Weights of a small transformer language model.
Size: width 576, 9 heads of 64, MLP 1536 SwiGLU, vocabulary 32768, 100M parameters.
Architecture: RMSNorm before each block, biases on query, key and value, normalized queries and keys, local attention windows, gated attention, exclusive self-attention, value residuals, hashed n-gram embeddings, a smear gate, an embedding shortcut.
Training: a variant of Muon for these matrices, 10884 steps.
Each number is 500 + 25 x the weight over the matrix's rms, rounded and kept within 0 to 999. Layers, rows and columns count from 0. Numbers have three digits each.

# q: layer 5 attention query, 576x576, rms 0.108, rows 32-96, columns 48-95
# k: layer 5 attention key, 576x576, rms 0.107, rows 32-95, columns 48-95
# v: layer 5 attention value, 576x576, rms 0.112, rows 0-63, columns 48-95
# o: layer 5 attention output (transposed), 576x576, rms 0.106, rows 0-63, columns 48-95
q32:520486492504488497484484468488490507494502482503491502486494484496495467501475496466530479496501524474490494486478504488504478506496488478509472
k32:502475501524515495441498506493491505509483529528469525530473479492480469474496512521495494516480503505529532515488494494509469478508539521479524
q33:508491489473518488468482517500477486495514475498496495466515515489494510504448511503486489496480514510501509481499480506474511503469522539509515
k33:457516499486501510480534507479480524499508508487498515532490486508506480500489501510485479515474522459474443515518497514486493528518479513490507
q34:503473501473527534492496511481524493545496480476480520485502495500527535502503498490538484518487496503522510501487524517500487543503511511499473
k34:496489478512488445507469489486495510502484491524497509501520520470479477483484478503491515479515501542505502504529518463492492470478483528518485
q35:498499497514514503501517509475520517526508483509536474517506452507511510526501508484485509504537494507521484502530518519508525483460477496499463
k35:529512516509522502471493481509523507469522493544480506489530516501472501506521490531509552513491498475476498502488476500525508525489516505505540
q36:486501524533518546489488510483514495474512530533510481504536492478510525498494476522475501476519508474496506478482504481496520516502512526473511
k36:519520541513513481514489516499514518485475471486516482509517488489472503514484494536476465515480482475494487505510512521502471532487497534525494
q37:476475500496500503504509498497465498509510532521498501533527535493500510502485498524510458487477510500460516481460484468444488503485498492506527
k37:523524549489506448515481513503502505503504487466500499500480464455497491462497507476547502504496499512521490545479489506508473502472478490468520
q38:505501477497453490460519510479464456531510492481510514481506541483525456498482515488510488499529471513558532493527513524525460503484507480481487
k38:490549491478518524487494478512514497470469499461514464469511511508520476512490541512502519545517503514520510487503516473499497526527524525500524
q39:526479512488499527506522495481514473488460500502489514501503519489495517517478482530536499486507495532517497506482514497516505493495532477511543
k39:493519562498535523497488527508497476514474495501484505515542507467484499484473466548474538472495527525518477481507520481489460463481501547530497
q40:458454505475473498490479504475477541490543527474469524498505540506486501497519494493522530506473495472521485510488476530518483469552495514497484
k40:526497522530497516539510467512509505444536448489554501496545506530521510539462497476477482497477486490498490505498500532531472520525513495517510
q41:506493497545542490521496478501516502488481499525461493520464514490475473508483544481551493481481516464517548504496492486470511512494528509461509
k41:536492558477495492493455524514504522495456504508547474477491494475508489440509516521535494463491502526514460480446468490528465537534526497478483
q42:525517522523500515483506471458474491502515448500524505502517478482490521503478508463532536540547518510517479499549535484503503546482532497474477
k42:483473469528516481542528434476507475492521519481524545471479506512468551463482528505527498510492497516525482504491508508495499516492485491484542
q43:525480523485541531520532493501498510520516460497463480463502528501541495504508499499524543481462504498514506537494488509498530488479546459500479
k43:492487545499480518521505557512448492509473474504473503492477489473535505528534466522480476448447478497418493527473468455501518485494530470479499
q44:526494524510509494491534505507516510487526513484496532490512509526509454519486497462508540510454492496495537440504487497501491562474466515464492
k44:500525483455461501510464487521490483511486526496502502522551512514494479471501525519493460486541508501525498532476512524515471455518499540509477
q45:498486488558472482493522496492511513505520527512558462495503559488560457474516479499441490519490507460521441470530521488474494492525516501446452
k45:480503436526483513537541447504477516507500502500452475535483456558439480504493458474496505524494518494498490532484533534512481513505506498477502
q46:497497504475455500499502510487519525515546470470536485566510548501510457492493474478512480506476500459452531509519527511497487503552480509498486
k46:485487470487457474500550487428482506532466537473553468527559491527501495550527515455507491528507490566464486502499493504499532501516540504457481
q47:510451505510523517497450545563517535504524441494524507503517478492542509485520459508464461470488521508533500500535511531503523505485530527475519
k47:496508485523492497456488486503581498492478492511453492490541540514444511529496500517471500498500516538510494493514501528539464520478541476511490
q48:519487499493503501489538518539478497472554491458505511451488518502496488509539524494528516451518522477476506495483523509525492502516495509516488
k48:491516517528506497520510494486510491490543482513531498543570494550484538521564492499493511484516482477473500509470515498488526489496513512486475
q49:512523556488511506490454483483493498459466505461498539543557498485493549511478497505525495522559541545476517493497499442485534534481491506481500
k49:532538466479478515529499501551488483479525536526491500473485499518506510474541566469465493475499475509494481465508509486537523508475432540472515
q50:492484530446497512533529462485536429510513509497470554521518492497547523467467526506446475473526504474492489495475511514518507468503530478498472
k50:464481513514482492542461474544476541497510504502489483517511466485509507498509494483503511468532543515467488490453500467478476553493472481490519
q51:468469503508502526482487487509494479535468521543496494534466507515486497479480487518444537471482512503503476507483502509514504486487487491476520
k51:505508572510494513536489513494490467514514508495492500485503484452543510470514484523504513481467509533492514447498510543499465493509485560505488
q52:518491491505515506523536522491511485521505496497470492493497488465472527501491525497463505511500449517513486497466524512514531508522517484473502
k52:487508519467472473486439493530491488508470462501513441513531500502527552479474533541512470531515509523490490504519502525458481556503473519488517
q53:461521451493520459480557478500492471532533494518524485474463514518483514463499483543524516511509503493452535530503495531529506548481527491501477
k53:515491540528492477496456505474541517467546547506484548501502488542514498503555525515490509512491482452510438503516493518487518480470504496454487
q54:494485487498527513485448485514482493513502473472479484467501465522507528532528480488487506518476469535501525533509468512516507526510462550548506
k54:420512497476518486494530473447506503495515499526520509497478505499530467513511451499497488473537480512544518486545487530525470468485496482509539
q55:487519512524496514519509497486475530488493509523491504508554454498503478499519438512515508484468525518525534488497500469478523474546503462547501
k55:459465525505489486558583501519502467469478519480525456507473524502530501519522514493544487476461456506490506466504493467470495502498534484480521
q56:470477504483523527480490431515510489510502531525509450486484480495499490450485507486489527523484491468525480526472519471480469526501528477484471
k56:503529506482545532493522462489463502483497521490509510541513555475401514443476530497536507483536502561545508517450496490525481516506516563533513
q57:554543518518506442533483461480495516507457507496492491470488464474455506514507523488520513492510499489458556514509539482493542516529529442516526
k57:474487505478516497494479523482483485474506496540501493496495450546500481506501537490558477529499490520486488529487487450482456479567436497480525
q58:489541527498476503555533500482557459522518538528484511480501493512534509499553467503447487499470481516504529481458480457495486492519515529461454
k58:468513532484478518508502529533470452532512514498460465538506492493543520497474500487491519496491473520461521483471513501504484493505492496507457
q59:524508549548489487530484503502509450482491517508531521453522496551537498515466529557531498507457466510552497511477466500470480500461514532465492
k59:541462516517490547487490472477551511492462497514483484543468484510492545471485501517569511504487496487494483491524481527473486481512463509507489
q60:543522468493468479506479465494536500521503502491496481517451508495471460450533502550482495515513508515458508493463506500526500485498507502500516
k60:494491495481481559452493518500509497472482488509485514498516502531515504484496507486513517497514510500498495521503508551494544531517509506514484
q61:500482494492504543535523476511490477467509454503498496502480533521454505528518536557502479505498532490504474496461505463508476491460494510539525
k61:479574528506467545539516475528512477510488510508474527481516516537503496488527556522524507517508529516523542522470528489486501487528527489499484
q62:504497472509482516495515498496509534509518530546508466503453473527519522472515519512542489480470480539497487500502505479532493480461459488505516
k62:512473503467519526560513535504465455475480500507509488496446525488501468520447463500491531503487469483475514484481487473507513530531530471497467
q63:544563477503472559519501511468469533489526510498494536508464534501488495457535507503476533536497492522479540486479546456503478500511482488530513
k63:438519466507489462549542469520485463510490498479512510481514496461504451484490492533486495514515517455489480529477518482488518489479498479510477
v0:485568503492500503498525476460483475483526496489490488459534491483538491493557484501486458501500522547524485501544523482530530506524495497510489
o0:487487522460537481471481464506513513498506462498470490535548496517501504484507482512444499485519524494458523479541473509493496486494516479445482
v1:501532551497538496506494478528504472519475496462477465515503485519499478510542489529505537487460524522485477484527523489477536475473513527498457
o1:496481513453533536540505495497509500494501484471498494494497512480513517482511535520518517496540530522527509479518528479480517502504505529458500
v2:534460488487509483477511460519492495529482488473538501456545535518488469466488475476546492482548493507494481516512449479500515507495525537506496
o2:521465504486482489490512514503507523494502517493520502467522501546483486504537474497557492489488493479514518522515452505488489486502532519513535
v3:548485544466443515443480462504521517498499509485487482555502514494494517487514491441503505487478497500476507441480457475494530524510561508472498
o3:504498508495444492492465515484465504462482486497489494523496519487489540449519488462499521530479501468449445476471523511458505521482498501473525
v4:544491515519496503485471479484488499507518524508504514592475544524484497513503518468508478509541485430486490513512511495492441494520475529533435
o4:518486490514482505490533494502522491481487512517542490501538460550493520537533473511478527510457520465544451458470525508511458499457466503481469
v5:558492505517477514551474558466508480493469499518474489478476484506533482521536514492509534493544469475492459509545481493499511493487498529508482
o5:508473503484526529549467525487526486449468464498463518490495485505532492565508527500490474444497524468491408493512472506470487515514483525469531
v6:479515496499515514457545528522477499473527514519508511487467511523483496494559495484507550477513483472512532484455533455463497510481528573488459
o6:543476506499490472503528508523467446505475527491521523519481454468494503478484548531516538484513489512557522521541517521502535526464547475493547
v7:489481518534470491461495424524467520499506498509495421517481480534489528502499556501490541503446518499477461463484503495526505519472494448510529
o7:508514487512483492518525470511462518514521517561520437497526482512513497519513503467572510449487505492513487523482509528494490546466507518508516
v8:495520505516515479507454527483516492520515547525490533453550529516487500565508498517505484481503482503495560498552528521497516547495565508500486
o8:497488526496505469471523478464495486501507509546521512513514539532568502516492523511469504457489522477509500439570538508452502488487556451481515
v9:470532502519506453519465497495474486493487520494504462498495464480505492499548501542516541498486495480518489533450484501470508515487512491501505
o9:530519494489490514492489498526498503503497509525510480504510465511468512538498507502501491504471474502516493482520489504462496516462509476515511
v10:540499498515496458531538457505505503511483491496503488467498512533497488455493472486507503521557503469474494464484521487484500495487513516479528
o10:515486466508509488557509479492531513512488465499500510481517456522503511496483516479520488486509491478511452508495528517508469521500467485504501
v11:507483434483466513520490503493502552518504509494483546493496474507493487508482511505487505486477522518514485525454503490533529492538493502515486
o11:519478507527461488490496541512459489473488494499520518469501494517510516508482474515468465493537510486472512524481492439513515482527481507523525
v12:509514460444504460492501480489501467513515490533512446510492510448514487501477494509498495533527461478489511457543506488524496478488501511456494
o12:498515459450508512539457536516516520482561503499526547505481540499485488526533458500500491488521481538504511498511521503480520503505508482460496
v13:527520531500524482532517506499513491468490511507498496534540488521526500525500514482451457534537485457528491485467522506505498439531503511454503
o13:508533469499480489519492475501524430469529488521480532524498504507537495484522464503479443482531510476495453516494524485491541479520477511490492
v14:486518475504505441475521515493494498479485574461497497508503502514497487493537488456506496491474487477511495451582523477524493515525502518472490
o14:479513502535512427543498456524528525528506530439491506473507552527504483531477506479526478520527551462482482496523516491529516485522482470480483
v15:518513498508499498486495490490464452538535534540499544512524529537490458466505524542520509486536525544492501544480513475500505481487510516541482
o15:499494516509492495470512518503536487504513518511509529468540512529496507526518514531526500475507496478494511511479497501491483495531521498548475
v16:484492484541549535534495548489507527539465508536512491509480494500492469477508497513513488485494472489494481518484492470467536501498525550446498
o16:519485487532506525539478532491467494506473542522483510527472508513504515464486499487572504495473480519465454496487533544489524453500479533509550
v17:558494475528481495514527486501502516522542516500502499525475471468514478497518489502505497512506494461507490495472482513464532463494524576465441
o17:523490502527490489471494476489498475479462498481541510472514468501496472469480536508538511525491522514502466515489453460485492515516525515460511
v18:495539475544512491524484531553530432503552509499488517514487490462488527474498512514522499470499505452453479480511451484532522497509516467479541
o18:492485502520459474474496530479511473517540531538510494465527496520507503466530505470471497494456526479500538496468447447517512492520515501510535
v19:526460510488513500511468479468486505472514516471500482479511463529510489467475532540488524531551474519526552513509547548492484505534475489508445
o19:503502492474508510514461433447509522491516482502506502498516456501478477447483480516478534485544479497484486511508526516491506520550497494498498
v20:484464467527521511522477514505457487500483467484518476478489441511485467479497469504500490564534519512502529526458485477497471501519507489498466
o20:478505495493472531456507498485516507478507498481517522466505471470495473494467475483505446534494493531470502506469527462477481554496504484510496
v21:513468510486480486504541438497510493516498542497505530475520508499499477482548505514478525499525486485498534552475488483516482528521533513446516
o21:484511504453499474499496502484515503493517436480512470516521492471445493471465520482492537465559545500472525526487499520511492529517482459504494
v22:494498497504519547444484486491480482470480482471494492456480490532473496508457486539539475552487508487525505504488494502451471527461441493466459
o22:510519526513520531473481483499484504481505532536478516491485498518488509504492519497511520522490527516470536505503490479493486490480455465482488
v23:492506478489461479448537458500523484496540506518512498500492493535492489428511552486472497529519498451512497529537511502523537508478486503489502
o23:499486517520501489477475466538535505507501488489475503485466492537463508499503522471516487504499505463520481510468509499505497499510498525473474
v24:486493478515511499503479487519511506517480495481514520495530495514492468487503491501502535519478510501533462491501531478505466514476541526512510
o24:490506522488526493481516448548521484511482508496500476510518538487498517507494502502512547538498473478499519463524487508470527539502480504521538
v25:489509501533484508464511533457504484484481524486507460515518526507508480444530528535494459502506501561497512494519483490486468471518513492472563
o25:506565524504465535492508504514460471475480525504488462544479509494503489495548523502473514515474472531517514500483495522486452514528515497500532
v26:502519534544514510534498541499478522531522488544475512492477483509528496517468489468481529482467490488540524517501506473485572498497519549506514
o26:531497480504502489514512500509482510456510513536492504514524485529519516502475458528493527493480510537510505480516506535505523458516517474493498
v27:453444467524525513456484471513510478534460500531534515466481449535499511514538528520508507498493478488502494493509541509500513507507481478517512
o27:497482504496523490538502500449518514508528443511485478492499482504485526530513524482555522463493477476516464501502562484503516514500497498529490
v28:505503492520520511482509516514465531524497485506468469485487518527465498520486530486501495494513478493465529505494534502510501477525474538478529
o28:519504506488527499495546470499521546529454523486455479474478508493447462528525471486511483500506523512513513497519518491491518424482504531522484
v29:480469510524475497527498526506487495497499507498527469506529501482515491473505496489497523495512513511525505480463544472513521531483492523512500
o29:506510475498491484487520509533485514521504509527494492476504515474514514477467536495545509499508518528496494481467521524522516493480506514519504
v30:545532473540449528497505519518497510506526477504467521502505529531519461481533425492501478479507490535476520493489492523475486480505508525493475
o30:537458503460493495525495521516483512472524489496493538530538482491507496500514481486486461473524501492466474504531507535513471497484466543505491
v31:540499464478519483456497506493463515538494496501493498451501507479489547517515529481499526512522508481528506503490547444513498509526512479495508
o31:526530476505534495470532498488498506479520499485460472494510529492486517488477542504497515524469526489518517470459515472482505552561547501521471
v32:531500456464538507483464464518512443507535467494508486477463469459505502436517512488504505523483509493511526497527508505502501501516510488508464
o32:501474471519493494509506509463525478531483527486545493496543502500485511477495475541484469482478509516478510456511508545522489506551524540541487
v33:513492541457516500446483525534509505520523482553498488460503510491480523478474499517492517499476467524485525484468481487545487488493453488470517
o33:475467500501507512487493469547536464523521457486471498467530478482461500471487462479470534487476506508480553544491515516545527484479513525554488
v34:492497524461518477492487494513498504490509528478491495452507504499523533457471515502527518482501496504567485543574511458474531490496514516505547
o34:513513522501480519505526503506492512526493539500498485528523502486503503497502477539513532532510510500504478464500485512509492493499495507525499
v35:523505467514515488480480495523485512517490519544472484494472499458488513480487500548498503562467529488456483494480524511515474504533503528480499
o35:513479471528523515487477530503479525495490470484503507534509487474509493486476519490475537479512529451520488476483518525495495490506512483503468
v36:493510480467466506434489492482521512496473489483468491506492457506510521544494533505523500484463461503514477502473512475497521553513553521489475
o36:523487518485487518469506495499497503481484486535496508453539535514467494500523491533515510525489526496489515487475485494532517524511544492486473
v37:505518534482468473540567496517532513528477486507533521501494454553469528517479518540521483476510487483517495525478480483482525496477499517507506
o37:534471505520477517563516473503494503483439531503518487475531502513466528509500508486550490475522513510522487467483531527506547526481501564525520
v38:515534498506527533516503505508519504527505484511522535500491477501509494544544537505549498446503491470485468512526478509513487455490501498527494
o38:516503554468520484516524549475480471523450501498489474483514503523479507533521464532505532468472531513528505517505452479469496493462478534499457
v39:517523512504532498518528490515483461473456528490499488512519522471507521553503512472481465508478466503522477481487466543453479541551517518524475
o39:497496473513468495514487492532489455437452511509504500494498524532556509554496476495491484511490495512530507489524475533492494495503524537477442
v40:427496451473541488460477497442525517507534542534521474488498525523454465528509517542523502472532496503471489491463458489551514460487518491520461
o40:459494517479521485482510499475449522517472500535521492477496505505490508514500493522499537513509524483442518557523512467499452491496504531487487
v41:476498487512523523500503502444510505489502473519517500508511525507550549536513483493495478515539512480477467502517529489475553457458507538514523
o41:523498511481529484530532529539490483477505499532515504469449537498503499540476515441532489513500520457467485503503498448493505427457555537512480
v42:492472491498514470474499472472505532523545510482470519494544477463475566537536534509490511518508464474513498484472546540492492501511549473500471
o42:468497496520476494494503497500515505513489458505522482502504529503531505519506512512466517536525479450515487531480480510511537496511531498512516
v43:526509519518509475519509500507509497508477447503490515452514455513448518494503465534549500511494476535471457478496506461437462537525535495561478
o43:480523491549499470507492461477520443497499520495522490446476480514513494509517508483530556503501458524491478465509493491496477481551511460560486
v44:465516528463479552523503492491472499539454526456532467535498505547486491531517518504462494482510470473530471522468451517506500518505490496473498
o44:500515554512521508462489535489509488485479551563553485500499496477525537550502469506512503510504444492527514496506498501463474505498510529517498
v45:494515528522467523522558546491499528483515518486513500481489531487520524515491545520538520471513471506495466529499535533508538514456496522523529
o45:523523481528505486532592499465516487481513542533505480499516497529491533528488532511549514476456520519479528468510486481507483486521523465498492
v46:505494475474524507543491516520498480463498488538500510508500528427513500471474535493555560450497513554494499507520520486523484503524549484516476
o46:454517499529496499492554538545464467487499515512494483527498502473483522503511539507463514481498545490485544473482490504516465533511491496471526
v47:509514517473528482523494539525478480509545474531471477486500495496470497492511511520495525520458504484492492467514487486531462487469536483523487
o47:499516521497472489499486479530511499511522533447466511491522499460485474486543546487533488491505499514497509482530508463550500509557534509508506
v48:457511502507530522497454461474487497527498516536490501478542525490504508504511496499490494503489503482493511476543491480516509468498470544520478
o48:501469527434504513502474488500461511492493519483523500521480530501527541527493486500546523508510542465525507476486519476576514479555499470493474
v49:501508464482491474536514546541503453514516505486479533559504505496510489435476541465497472498525558474521473488519501500500545497506479508485491
o49:497498480461499507508492533520486463491486518496529475497497507531452487456498516553484519530490482505510490473488513440461510495421466522473483
v50:507497504529464484511517521491522529452463477508472517470504484475491501481522508491459496489513539480483487492501502534550523464518478493502472
o50:493511485505482498470456511536545478480484478430498483483524502444476518486508486513499497515513544458506482522535534486543535476467503498516523
v51:513507536521492515497491451471539519480499503540475512503534485492506491489533484491507488483492480513502499497523518549517489501503486576458514
o51:487511481539495494508504507443523514522504536529520514534528501495506504493461511503472467481529553472464521530476490508512479498474457527447446
v52:464478461476483510483494488476560529515544517521558503543520523483470534489516525538523509527497522486476504499495459547487516513509503501452545
o52:497469498517500508482495494488530536521506519528520493477501506490498456467523515528490497508480486492449505509476506514503497506500490472482511
v53:494552521543497486488519512520477482469475535494510545513539507489516465541515543485532461491481546510508489505550498531442494519492513486588501
o53:497519483503487483531517483471491481511465521505504484496501503551547495534500512506508446506495546479543510477515526501521490535514514494527481
v54:506492501502495529518506487522515485492539505478505498522497497470534449492503506537495496487552491458461446473534494500539473519486535526510455
o54:535463506542512508500530481523485497471489487523527517477520460468449459480529486471534484542504527508517498495504496497464494502474467519478522
v55:491486500470487478493484487496507500488462512497489490518485487487503511501507511485512482497518482507486510469522495512497480492523502498499494
o55:499496493492517477478519481471524499515482511503512478527477511485517490477514486456509484500495469504484489467519472470516465513477516484488502
v56:495512464508489482436462519475528491454501509494500516498490501443530479461505511483516512546498528524456504523521503516540522474490488508476497
o56:458505497504496500474466501474495505502493488487505498516505479500468485543493515467485507538476499499514506492498491523485503490507490457498510
v57:522471560510499507524536482477504506470456497490493468475494508481473499457453509478493489503531534521479513530494482504477520504519454476510520
o57:491517534485503464514477476471537491506529477475520517478520457515504509471469507493512494493541498500465480538477492514512483507505484468509502
v58:468485521506457461544544508505503451494524507468525482502489480515452532512451524521492511512474472486572514455511533487512498541506507503497504
o58:476495465454516539482520465530500475522501495511524470512464468499484514521479459509476456500486465510502550466536501479469523523497497520494513
v59:498495462511501461500530496452471555494483500455468539505503502560462467502479510466480461539478522536465455472513538502500482523457474482494525
o59:510521499494440485487455498546496482471535521511485498503503543502472482489479502467479488577509498462493468459547533510501481488513506495520560
v60:486485493482466469517493482487519474486523445447516512507512491513498507482491515533496507512536521498555489489527471508512479499504466493482519
o60:480523507499492520540470490498529509516527444501497522479493521470521482485534532530469473473484512506486471489528500488474500454467495489520503
v61:475486480511517522533487526464510509499443524529511502483500550518537480490551504519529495494486505510502528502504516521527482499515517486484487
o61:473517479483478485507486559502510518531462507497498522518451521492483477483532477537563485504468523446480523497536555517506470484486500528479521
v62:484496509462485473570491480507514506487484462474521519498473504478508475486540520468505495441516513531492498505438476547504494532525529529483501
o62:497503467502484493492489494486488447530536474466526490503535445483486531477497518493458554522516512500515512490494457512494531504526523511482532
v63:531474478496498504472461519485482499499495474482482547499472526502488501482525455522507535488486506517483516500451548510467505477493494482492451
o63:497511492512481486497457537480471487482535499475520501488517500470525456530499513532513534501492492498490540527534477510503545462501517466472485
q64:492520510498539485510516479462535475490510490484531479472505508482496466501519506485528484512467499473469538477537430460506493486487531478537507
k64:535492493460513495500515511482479517525471485507503454498544522509493542504460459485515489479499539495484510531495534511491543502480507510469508
q65:505495511511516507506459521524526518529445484495490532487524502496504490471500481504484441445520516492490494475508482525506498502466533522465534
k65:470489496491515491531507487508516530512513482506518499494507499491531500467531482502518519537480490478525518485530495482503519500483505506489487
q66:508509496486526495473498492516516488464467521526506490482497493469514499483483532514489495492515477490485513479511496481472457521476524512507528
k66:468509504563520518531474491495482489507519500474511495521502515498504520528477508520489481479520507507495455509494507466516527529508507513491487
q67:489491511497517515489477517481492519495509504516503492473477486466462491475481502502477499494507477500487510473504487497523514505491458512495486
k67:486495458528504493484507470484474493528513485503500500484541486481468487520482492499509517490494536504513514518453485498510505484487496452531526
q68:530510535465503509560504507530502492494439453503525482543493487502481540505437463470508522515492502504527513526475514538531505521467504528511504
k68:526522509463510508472525495506527473466484489489496462514518532458541467495497494505526466474488497515493494508507535472481546501495491515451483
q69:526497490486520463522492483535504477550495509462504475504506482467506497481507476485500509488487489494484523454533502551508484497532523547480510
k69:497497525481529504515479512498495478509456492481495505556476505540506487529486486447517520534466502448517511498521483499554497516513494486510489
q70:492455496506508493520495481523517481492443513489526464547508484510518481488475519527527527493475507480469491510529474513493504498472486503513511
k70:515505488498491487539538479520512539502487516552529490503494496539565470482478521499511466468529488532509486480520490442510545485472461510459499
q71:496475469460497532505513482530520496511491479503527500541485510467472468472490492488534524519480483515533480546503517499495518513508498477508517
k71:459505488512504521497504512503500447512460501463533527531489523506514442509527474532515479536488511516508499473515515527458455470504514482480502
q72:514492484472491508518519455479506518490506478482507488531508496518483479478470481527478531501494492497537500466520510501549438482506526479525497
k72:494478495531506499520464444493493516537532506494498515486481474485557492489514567485475531489507499507476492508512452526492482489460502489505487
q73:493476497522520537476506481515501470480491469465528508499482486484526504534486492550503516488486524485505471523508508498467504503477530499491504
k73:526505495526489509504533537518470500529484463505458528527474489480516483484478514530480494471535514472483537516494524489507483528501523499488524
q74:519494460496481461483550480514480498518506487554528502481425522510502475526509436482508492508517489517545471469492497504492524481503487461511514
k74:534531513494526509545510480517460498511494468537493539490473498492547495485463507505514528523523546501519521482450537484509493477485504489503481
q75:500517491494508499486529497527481492502478521524538514471514503483511506466494515538544489487492515460517471512506450504475475510480485511492502
k75:487496506545540427477493463487497524469533523525493484493525482549499461531496448523501446534445478557499504531506497500490498549497498458548489
q76:527492524455501494518499541522510548488496497522496509484501521481471491468535479475501531514506459505510494539481483453486542505495488507476523
k76:523484506467503473491503514505546509478510487458481477436450525500506486505467491480487513526514515511539500460435507465491501502526476505463533
q77:485485504510464501513439495499458461470490511520538503504483523519415514525487453439480474497500500521537529479494500447483491471519520481500501
k77:501504474501509568469493477515507494504486509500450474519538536466525455483499484520474505505462540487548491513447500528509518490518494484478477
q78:537504476448475513531504506459472488527529524495496491477525517512527530519475460493471539506508513499528502460456507490514484478512514519494488
k78:482508460487498483520506486522501519518511515502502464499487496502505505458475493477529515482488497478502511488465511519574541499456522518468516
q79:468490516519502563519523523497461508512530481485467531515461466493528440442492482455506529488567520489512509525514521493487518430506507531514447
k79:493488466520482543527540470522501500500519554481519516481474528514481529480469498468498532500498460473477546514506524452492501501475499514513493
q80:519536536535509519506483445471513497470499477521485522506472504508515471453464554489505507499507525533492512527492506527467485498496538493527485
k80:485507477504499504467483487494507497470475514505493486533454447471479467480516490535466495547530512505516477530487514530491524533513500475493531
q81:526489469508505489525493468535477450540505472491501478486448525495504472494497523522459505503476483527493501475536492486467495480496501473548505
k81:461449469497497555493483474501479480459449445517509517510521502494498488489512491480493539489494504490495503491515506532496492483484472502480498
q82:503477524530516486470532509553433470468518539547503528544491497469506496500475493479477524507493479508460470481480505567503482508525517488555463
k82:510525516481442486509531486519547546508477528494509498505521506514556506491484492505507487494498485540482483515471487495512525531463517499494512
q83:466478524562505448504529503507536521485492539503491492509493470483467492467494502492509495496473515522527528512510488473461524512522514477501466
k83:502524471509465496494507508488514494478493520538456504497482464521498523511548520489534550483498496490548552498484521505466512521493557464505493
q84:544467440470497494536478495540483472526505504499487513510516517506516509526536508464436496503520469453519510452513541496522470493493539500507519
k84:447501502469513533448529502498500551529507474484494496512482515481523476524473460524508460460475512523540499513510483494472505468462501519494500
q85:467492549500510518504482512475496457506482480467481498475528516485510479481491504478514507531509523506500532492508485439504498486510525471486492
k85:499491489484501523509482497495524499510509509481513516477516491483559504504465497497516479514506497479483508458494485523508525531503496508503492
q86:491498515479527547497519463471488501480497524505450512525496465504517506480474489422505466502488490509514504488517473500521449527533440482551530
k86:464472490487522531511505491507498463499471511490507504502518509516522510486488512468508478522481526513491517458483524505498521476488536484536524
q87:527497501506479510553507516506478486549514500527444504491502547524519479448481497488480485548481512505484509510530514539545551476474499556527494
k87:478514539483516567532497505491476514503532532528455462500497547477510504518518492504540475537499472440489512520510482507500475489474499506519484
q88:528529520491529474473468502461523492476505453534487548508543512484467513480484503478500480506499509523531502498515501527507538514486481510494512
k88:503506493520508424504527489502493490532498519557512504440489519577492516482522457495475501510552511483480509513528470482516496495514487511498458
q89:510480487569534483501495484511503499485545482507444445488472523492554487518488480547526479479460514462520500524530485497472502463489490515441498
k89:489525508530516472485508533576495534468529464511482491493559468532521484515476495518484494484491501499451493533487481518503474444481485522495505
q90:529518516470557481511507517501488513493474483490527490508517515519518522519489486497528536499508474503487447489540466491469505517488503486505516
k90:480519471497535503474480501512503499492500486552552508506487476489516461453526492491497544543491523495461512505490542477457508511516518469475530
q91:482478553443484498510531500513552490450467495503488527510546550525496496441517491523478497541483493534486491525548512499502484493520516444519466
k91:488484448512484514505478488528525499505489478522473534538537492525453462499541505509492516516506494484483537491504569481484461493504486493468499
q92:518485503502515489549485496529463500476489463533491481532525519533503501476523549502507522507489487477500462514512527532471499502465522475493517
k92:499478487484484527464486480502509504468496416492512515518526520509479526543492478451512504522499469494503479479490535530482505481522491483498515
q93:458528472511490491492496469547495493520468452469510519483533540474474481558531493511511525486518489485467475511517487518482548497518482510499546
k93:500514530535518492524528512520489531511473512497494501504517439508503492548450508498509483524484503492488443517529500501472487504531472537492495
q94:502523497471511487491490518549485502541486524494578543501501459538512447487491491519501518494471493522503531505477507483509541497509514512517505
k94:501535539528497505441512503457482485477515506478505514539492460514514469571513512476526563522472484477487491484490481516518495513480506462491503
q95:527523498530469480518516457505515524469460450534515488510473495540499468523549503488520488466493508478493452536432473480494508491419547524479529
k95:519474507482470501510479497465486487480496521536491493544506492518478468491511513514503557528530550445491490488497546506511482462494512478507500
q96:491527553523496506495496513480509478507470501492479514498509513502505492476542501518491485541467478482528526493518518497516451498466503531471495